Weights of a small transformer language model.
Size: 13 layers, 5 heads of 32, 5.66M parameters.
Architecture: LayerNorm before each block, learned positions, biases, tied embeddings.
Training: a variant of SOAP for these matrices, 2733 steps.
Each number is 200 + 40 x the weight over its row's rms, rounded and kept within 0 to 999. Layers, rows and columns count from 0. The size before them is the row's rms in percent of the matrix's.

# up: layer 4 MLP up, 640x160, rms 0.222, rows 421-430, columns 0-159
# down: layer 4 MLP down (transposed), 640x160, rms 0.202, rows 421-430, columns 0-159
up421,104,154,173,179,147,217,231,247,173,201,280,201,229,109,236,184,159,229,227,211,264,287,196,198,133,252,180,169,229,193,160,172,200,156,220,186,213,165,247,214,242,255,251,164,165,325,173,226,173,233,245,207,156,182,201,245,178,157,134,189,188,228,216,137,152,208,205,217,127,166,244,257,251,170,197,192,180,201,114,233,283,245,237,186,200,171,184,157,229,255,207,185,175,226,205,203,228,225,187,225,201,159,151,224,201,258,201,197,237,186,195,139,245,178,261,185,196,126,272,120,271,150,192,260,231,189,234,203,140,177,166,240,228,205,199,196,196,239,202,282,220,159,177,198,197,151,240,141,195,245,199,175,269,244,184,203,106,137,200,222,229
down421,099,215,178,213,142,170,196,193,234,176,143,207,145,193,132,156,204,98,207,203,195,115,191,224,274,195,193,232,166,173,186,147,219,205,214,165,174,217,162,268,123,201,230,151,216,198,272,183,300,204,239,160,182,190,246,132,175,165,238,184,223,207,218,204,114,129,284,142,240,232,198,182,238,144,170,174,294,224,181,253,266,213,189,157,228,215,245,252,194,221,118,231,159,187,157,245,194,222,264,203,282,156,192,216,194,169,142,169,247,199,268,243,193,177,172,174,158,203,209,196,131,182,198,236,150,212,138,230,161,193,210,168,181,251,242,200,196,165,255,171,159,208,189,178,247,216,196,233,121,166,136,223,174,224,241,193,166,171,151,257,176
up422,090,187,144,227,200,213,243,266,149,202,246,257,240,166,224,273,142,164,230,267,149,249,172,164,163,185,229,203,190,141,184,172,170,272,208,152,250,98,216,130,229,256,187,212,240,230,204,240,227,204,169,161,204,164,146,223,192,189,204,216,248,224,197,138,222,211,267,222,182,174,205,179,159,164,96,238,163,158,216,215,209,174,208,152,216,188,211,220,187,226,167,222,207,169,140,163,137,219,228,240,226,204,208,238,198,186,143,190,202,176,266,247,211,193,74,205,202,204,224,203,254,126,238,205,178,243,166,245,197,231,163,195,253,171,246,196,181,233,200,196,151,212,196,283,146,181,230,220,216,198,222,128,252,133,220,312,236,285,183,176,276
down422,092,195,215,170,177,190,228,207,201,240,185,152,193,159,206,207,263,164,196,252,111,225,245,249,304,183,180,192,143,204,210,186,239,134,171,219,206,222,192,213,191,97,212,179,208,240,260,240,220,205,189,241,130,222,177,274,249,190,171,201,216,193,180,215,280,219,189,229,218,176,186,209,150,179,196,153,191,295,190,214,227,178,150,191,124,221,175,289,189,206,264,241,163,190,248,230,108,139,181,166,226,236,235,216,178,210,163,199,191,226,143,208,211,189,178,112,244,188,168,146,239,103,270,279,120,268,145,207,245,208,180,214,293,188,226,254,207,133,215,199,211,242,149,160,212,237,214,206,259,229,154,207,201,217,227,198,215,213,196,264,240
up423,098,163,243,223,162,237,227,192,237,197,154,174,232,182,184,125,239,225,217,162,240,231,197,191,200,218,181,244,136,183,187,295,220,182,238,173,212,218,123,226,149,173,217,180,134,240,186,205,109,167,185,169,175,192,216,234,183,214,228,244,251,191,182,178,167,231,233,235,193,181,222,228,225,174,202,240,239,167,205,208,202,219,221,153,128,252,225,156,109,182,200,216,258,329,114,138,189,216,158,163,284,200,200,200,211,179,204,161,206,178,166,192,156,90,263,191,287,227,204,112,260,173,164,156,186,93,139,228,180,185,200,236,151,187,206,219,215,194,252,277,211,162,203,276,206,188,176,186,197,295,163,185,168,217,193,158,203,239,190,196,177
down423,087,183,238,186,231,203,214,228,161,217,203,223,258,187,228,246,148,244,257,150,269,217,192,189,180,185,221,134,198,134,189,195,198,201,163,116,219,234,211,147,239,182,197,274,295,269,235,211,148,217,184,200,210,175,161,174,176,213,154,194,177,178,157,196,211,194,248,192,232,165,144,224,173,155,148,257,201,231,137,195,171,201,239,170,225,300,237,215,193,199,219,275,224,182,231,135,212,226,246,218,257,260,196,246,300,182,121,163,226,187,271,222,210,235,182,194,333,118,224,203,171,173,199,197,201,218,157,248,221,257,204,164,178,181,202,144,283,222,230,244,218,271,145,250,197,206,153,190,241,154,279,185,174,162,140,238,213,196,173,176,179
up424,098,163,133,163,172,158,232,194,224,169,98,234,196,206,207,227,99,275,209,185,124,227,228,210,112,213,206,204,187,204,136,157,207,165,172,232,184,221,188,192,233,218,142,199,181,181,223,174,204,229,218,272,211,166,212,214,205,236,212,200,152,216,165,256,188,249,203,188,169,159,220,161,198,131,161,211,229,164,296,183,212,225,234,209,236,267,201,153,166,239,180,256,172,206,200,278,156,176,205,221,211,253,175,173,219,249,216,262,181,161,132,167,223,271,231,207,147,177,193,179,229,220,125,214,174,212,227,189,287,228,216,201,190,256,260,188,218,226,184,287,238,181,231,135,305,188,160,210,182,135,129,151,253,170,224,223,92,198,206,231,255
down424,092,159,203,169,284,220,283,210,215,247,224,157,181,226,165,157,176,151,159,168,193,196,201,211,130,169,203,131,285,208,210,210,249,227,175,238,174,222,158,179,221,168,138,264,165,228,222,170,178,228,154,214,205,160,269,238,160,207,232,204,205,321,221,230,165,220,189,180,218,127,192,191,161,177,263,143,146,200,170,154,185,186,217,223,131,204,135,209,274,173,194,191,248,185,223,145,193,318,234,191,183,222,240,124,232,242,204,180,204,232,203,166,181,125,202,204,228,216,209,217,195,122,204,149,159,189,141,172,211,181,162,160,256,201,220,242,129,190,197,210,181,222,231,233,157,211,169,236,115,215,194,143,190,199,214,141,224,107,134,248,122
up425,108,269,185,207,183,256,225,276,289,144,243,204,195,188,210,99,221,185,261,238,240,221,260,173,247,280,188,142,252,214,187,176,193,173,201,236,237,206,167,204,152,177,244,214,188,188,152,245,205,203,172,238,215,196,163,156,152,213,189,195,242,159,218,188,260,68,201,182,209,165,248,242,138,171,247,128,166,261,235,130,281,168,169,183,200,246,160,231,123,219,197,221,195,194,197,154,255,259,208,241,169,153,181,168,233,159,195,164,165,230,145,191,240,189,214,235,159,168,201,227,159,152,241,164,221,194,186,199,230,278,256,181,173,280,200,200,157,184,202,200,156,183,219,171,184,245,175,220,261,151,191,104,247,188,174,184,230,162,132,243,180
down425,097,229,154,126,214,142,265,120,159,198,199,151,169,192,201,197,174,216,171,193,174,223,178,137,208,198,228,308,180,162,142,149,156,283,169,192,183,137,159,218,209,221,213,198,208,213,216,221,287,213,174,179,211,240,198,196,241,261,217,192,251,158,278,238,159,215,161,230,231,220,142,126,217,138,219,209,256,214,159,239,182,256,170,158,221,158,212,226,203,151,198,118,105,179,182,213,212,171,212,254,223,221,199,251,116,198,159,256,190,260,174,234,254,196,133,248,204,156,254,151,260,225,212,245,255,246,204,141,197,222,153,187,129,123,210,197,213,199,204,197,224,177,235,239,243,197,230,183,146,197,261,241,196,165,188,202,213,216,309,173,213
up426,092,207,224,197,229,212,283,238,207,185,103,259,204,223,192,243,140,164,167,210,168,142,221,98,166,209,267,221,155,176,199,260,179,224,271,168,163,186,195,246,213,279,214,202,235,228,176,231,200,203,236,218,251,171,184,197,195,172,113,275,130,173,187,240,236,156,296,197,211,224,145,236,206,228,162,186,187,215,192,176,171,203,131,180,191,262,163,225,129,224,181,185,217,178,267,224,238,291,98,242,246,161,214,173,244,189,197,221,214,168,213,225,140,175,164,172,190,92,205,244,173,246,180,206,233,237,156,170,186,193,188,150,185,277,196,153,199,212,164,151,147,265,208,230,217,180,198,212,161,182,183,225,205,281,265,217,183,247,137,221,212
down426,091,168,237,164,189,199,195,241,174,176,158,236,170,203,225,255,197,169,222,194,230,188,136,137,147,180,157,162,159,175,178,192,221,203,242,264,194,193,164,238,194,187,171,196,238,214,187,197,140,212,225,231,238,149,176,186,174,198,151,137,206,214,204,72,237,214,221,189,173,193,238,124,148,163,249,118,151,171,212,236,201,184,162,197,169,96,189,162,182,205,282,189,189,165,137,156,193,156,224,164,197,203,203,271,199,229,213,202,136,223,209,191,199,274,155,210,239,259,179,143,311,141,117,197,220,204,245,185,183,251,177,252,213,217,158,223,142,167,234,193,197,205,210,173,249,333,193,128,150,269,118,141,190,168,216,184,219,164,206,181,213
up427,161,236,181,169,209,187,260,149,192,215,193,188,243,165,182,146,174,238,168,184,154,156,119,199,260,244,140,199,179,230,183,164,134,254,209,227,153,236,198,207,221,179,225,263,173,164,202,255,233,193,215,160,235,196,265,146,195,283,227,200,176,213,185,224,218,179,204,134,199,237,102,165,170,233,221,248,206,213,214,216,236,212,181,113,207,225,246,229,204,190,202,209,173,232,195,217,218,216,125,169,170,201,246,121,260,196,238,226,214,150,222,136,154,238,187,186,217,193,204,160,147,245,303,179,229,233,229,180,242,138,260,304,159,238,226,247,154,182,79,190,238,173,239,246,219,212,154,197,180,170,155,191,154,174,215,152,266,226,101,251,160
down427,161,256,186,278,228,152,195,123,206,214,171,221,136,174,244,224,216,236,213,166,162,190,214,166,178,224,180,176,209,253,144,183,177,224,130,283,100,164,190,153,205,241,265,186,195,210,194,137,186,151,177,200,283,224,186,205,203,253,141,237,163,203,94,272,168,205,190,170,158,151,179,158,253,216,193,187,207,193,206,171,232,252,176,179,200,197,199,207,191,273,157,184,135,181,260,257,232,300,221,198,236,196,205,174,194,216,204,224,186,277,164,126,136,239,245,251,188,226,194,148,231,141,220,234,189,206,167,272,222,210,213,224,111,242,312,219,161,199,186,189,177,135,197,258,219,223,187,269,173,168,226,158,169,182,164,164,237,200,196,248,174
up428,098,191,176,177,120,223,176,180,236,173,247,232,229,231,204,292,173,211,179,157,221,221,176,214,231,161,174,231,162,215,167,126,102,204,206,288,200,187,187,258,224,198,197,221,224,164,281,171,210,192,176,221,162,139,225,218,216,179,169,146,120,154,238,229,220,164,174,197,72,243,196,144,218,216,164,219,211,236,162,182,230,164,260,182,155,223,164,235,167,192,182,252,213,200,230,254,215,125,294,208,245,70,207,163,164,210,238,250,226,205,178,139,197,195,188,244,136,178,243,220,223,246,225,269,140,179,250,248,237,283,155,198,183,152,231,223,234,203,209,192,270,240,185,211,167,159,231,208,168,199,205,185,192,245,228,199,211,212,154,204,110
down428,106,236,161,146,226,122,210,268,193,254,264,169,208,197,154,176,210,203,141,192,207,217,181,173,300,282,205,221,84,180,235,159,245,307,246,230,231,172,203,190,202,189,181,151,227,201,211,172,228,203,200,213,121,205,171,244,198,294,172,193,203,199,219,149,220,232,170,211,235,249,188,222,118,201,231,250,188,153,237,254,205,291,129,165,210,198,254,187,198,167,237,246,265,205,218,205,307,200,203,171,172,205,216,270,239,239,199,170,149,154,181,195,248,196,206,204,211,185,135,162,247,266,227,204,253,231,192,212,140,171,145,197,274,200,164,188,244,208,206,134,208,211,197,230,147,147,229,180,200,169,224,160,220,263,193,191,206,280,166,181,243
up429,088,252,241,164,223,189,181,169,209,228,248,186,172,239,211,204,247,184,235,202,222,122,251,187,287,141,169,180,154,182,198,230,203,222,248,170,209,168,206,108,197,172,235,239,142,150,221,224,201,209,180,243,227,228,228,161,141,210,202,162,188,204,244,184,110,95,169,175,205,213,258,231,168,194,146,158,199,232,201,235,196,262,232,224,267,206,188,235,228,241,193,204,205,212,222,127,180,178,161,213,227,270,232,254,264,172,235,189,164,178,211,198,268,273,223,230,267,251,211,218,190,159,157,296,173,202,193,280,179,196,172,282,210,183,226,237,264,235,229,188,212,196,224,141,232,38,173,201,174,118,224,183,161,206,183,229,211,223,169,148,196
down429,095,175,165,139,202,169,187,173,235,158,179,148,196,203,200,271,219,142,244,208,260,240,153,174,289,181,167,206,177,149,179,161,236,144,229,198,198,176,144,106,144,194,224,188,200,227,185,193,216,216,253,206,243,245,221,261,241,156,250,169,211,210,226,131,162,174,153,239,150,155,212,143,132,195,273,164,208,246,219,215,213,260,136,147,198,144,190,218,212,218,237,188,230,195,226,201,179,217,187,162,158,267,142,212,103,208,164,192,206,191,77,197,147,205,181,126,192,183,192,245,201,224,134,230,168,208,205,179,137,254,166,149,178,217,96,147,189,237,189,112,203,225,187,151,146,196,178,171,126,157,219,260,202,191,245,192,245,234,193,232,202
up430,100,212,258,153,245,206,147,139,205,154,212,232,202,160,153,179,243,140,240,220,239,195,235,157,177,179,128,231,203,150,188,250,236,222,198,193,128,161,213,249,168,182,291,180,246,185,135,185,166,222,241,216,189,211,146,215,210,218,167,187,134,256,146,207,202,179,190,229,273,134,194,196,192,184,217,168,208,253,219,224,122,204,248,172,165,151,218,220,232,150,147,258,181,147,144,183,172,204,205,237,206,194,174,236,191,187,253,168,274,109,283,170,237,155,171,234,242,169,209,171,233,213,111,241,167,227,160,182,180,192,164,172,186,186,168,299,184,172,173,232,147,257,255,242,222,210,83,194,285,219,158,217,178,193,236,175,204,266,216,249,245
down430,102,208,261,240,264,202,242,245,145,205,230,218,229,205,222,204,224,171,210,210,226,206,139,230,158,183,181,332,227,172,193,236,149,132,182,166,165,152,223,212,170,139,169,148,106,208,152,95,125,235,204,205,206,191,104,214,271,208,163,235,200,170,188,153,181,200,187,183,191,255,215,139,208,162,146,222,253,183,278,269,211,188,206,225,195,207,280,210,246,209,196,218,202,234,202,207,182,205,182,125,144,218,247,235,185,228,218,151,168,211,160,192,197,185,241,243,154,139,236,205,202,153,149,201,193,197,154,269,129,267,210,184,221,167,290,204,196,180,265,257,231,245,277,187,227,193,211,175,186,170,273,177,151,213,193,176,174,278,222,178,188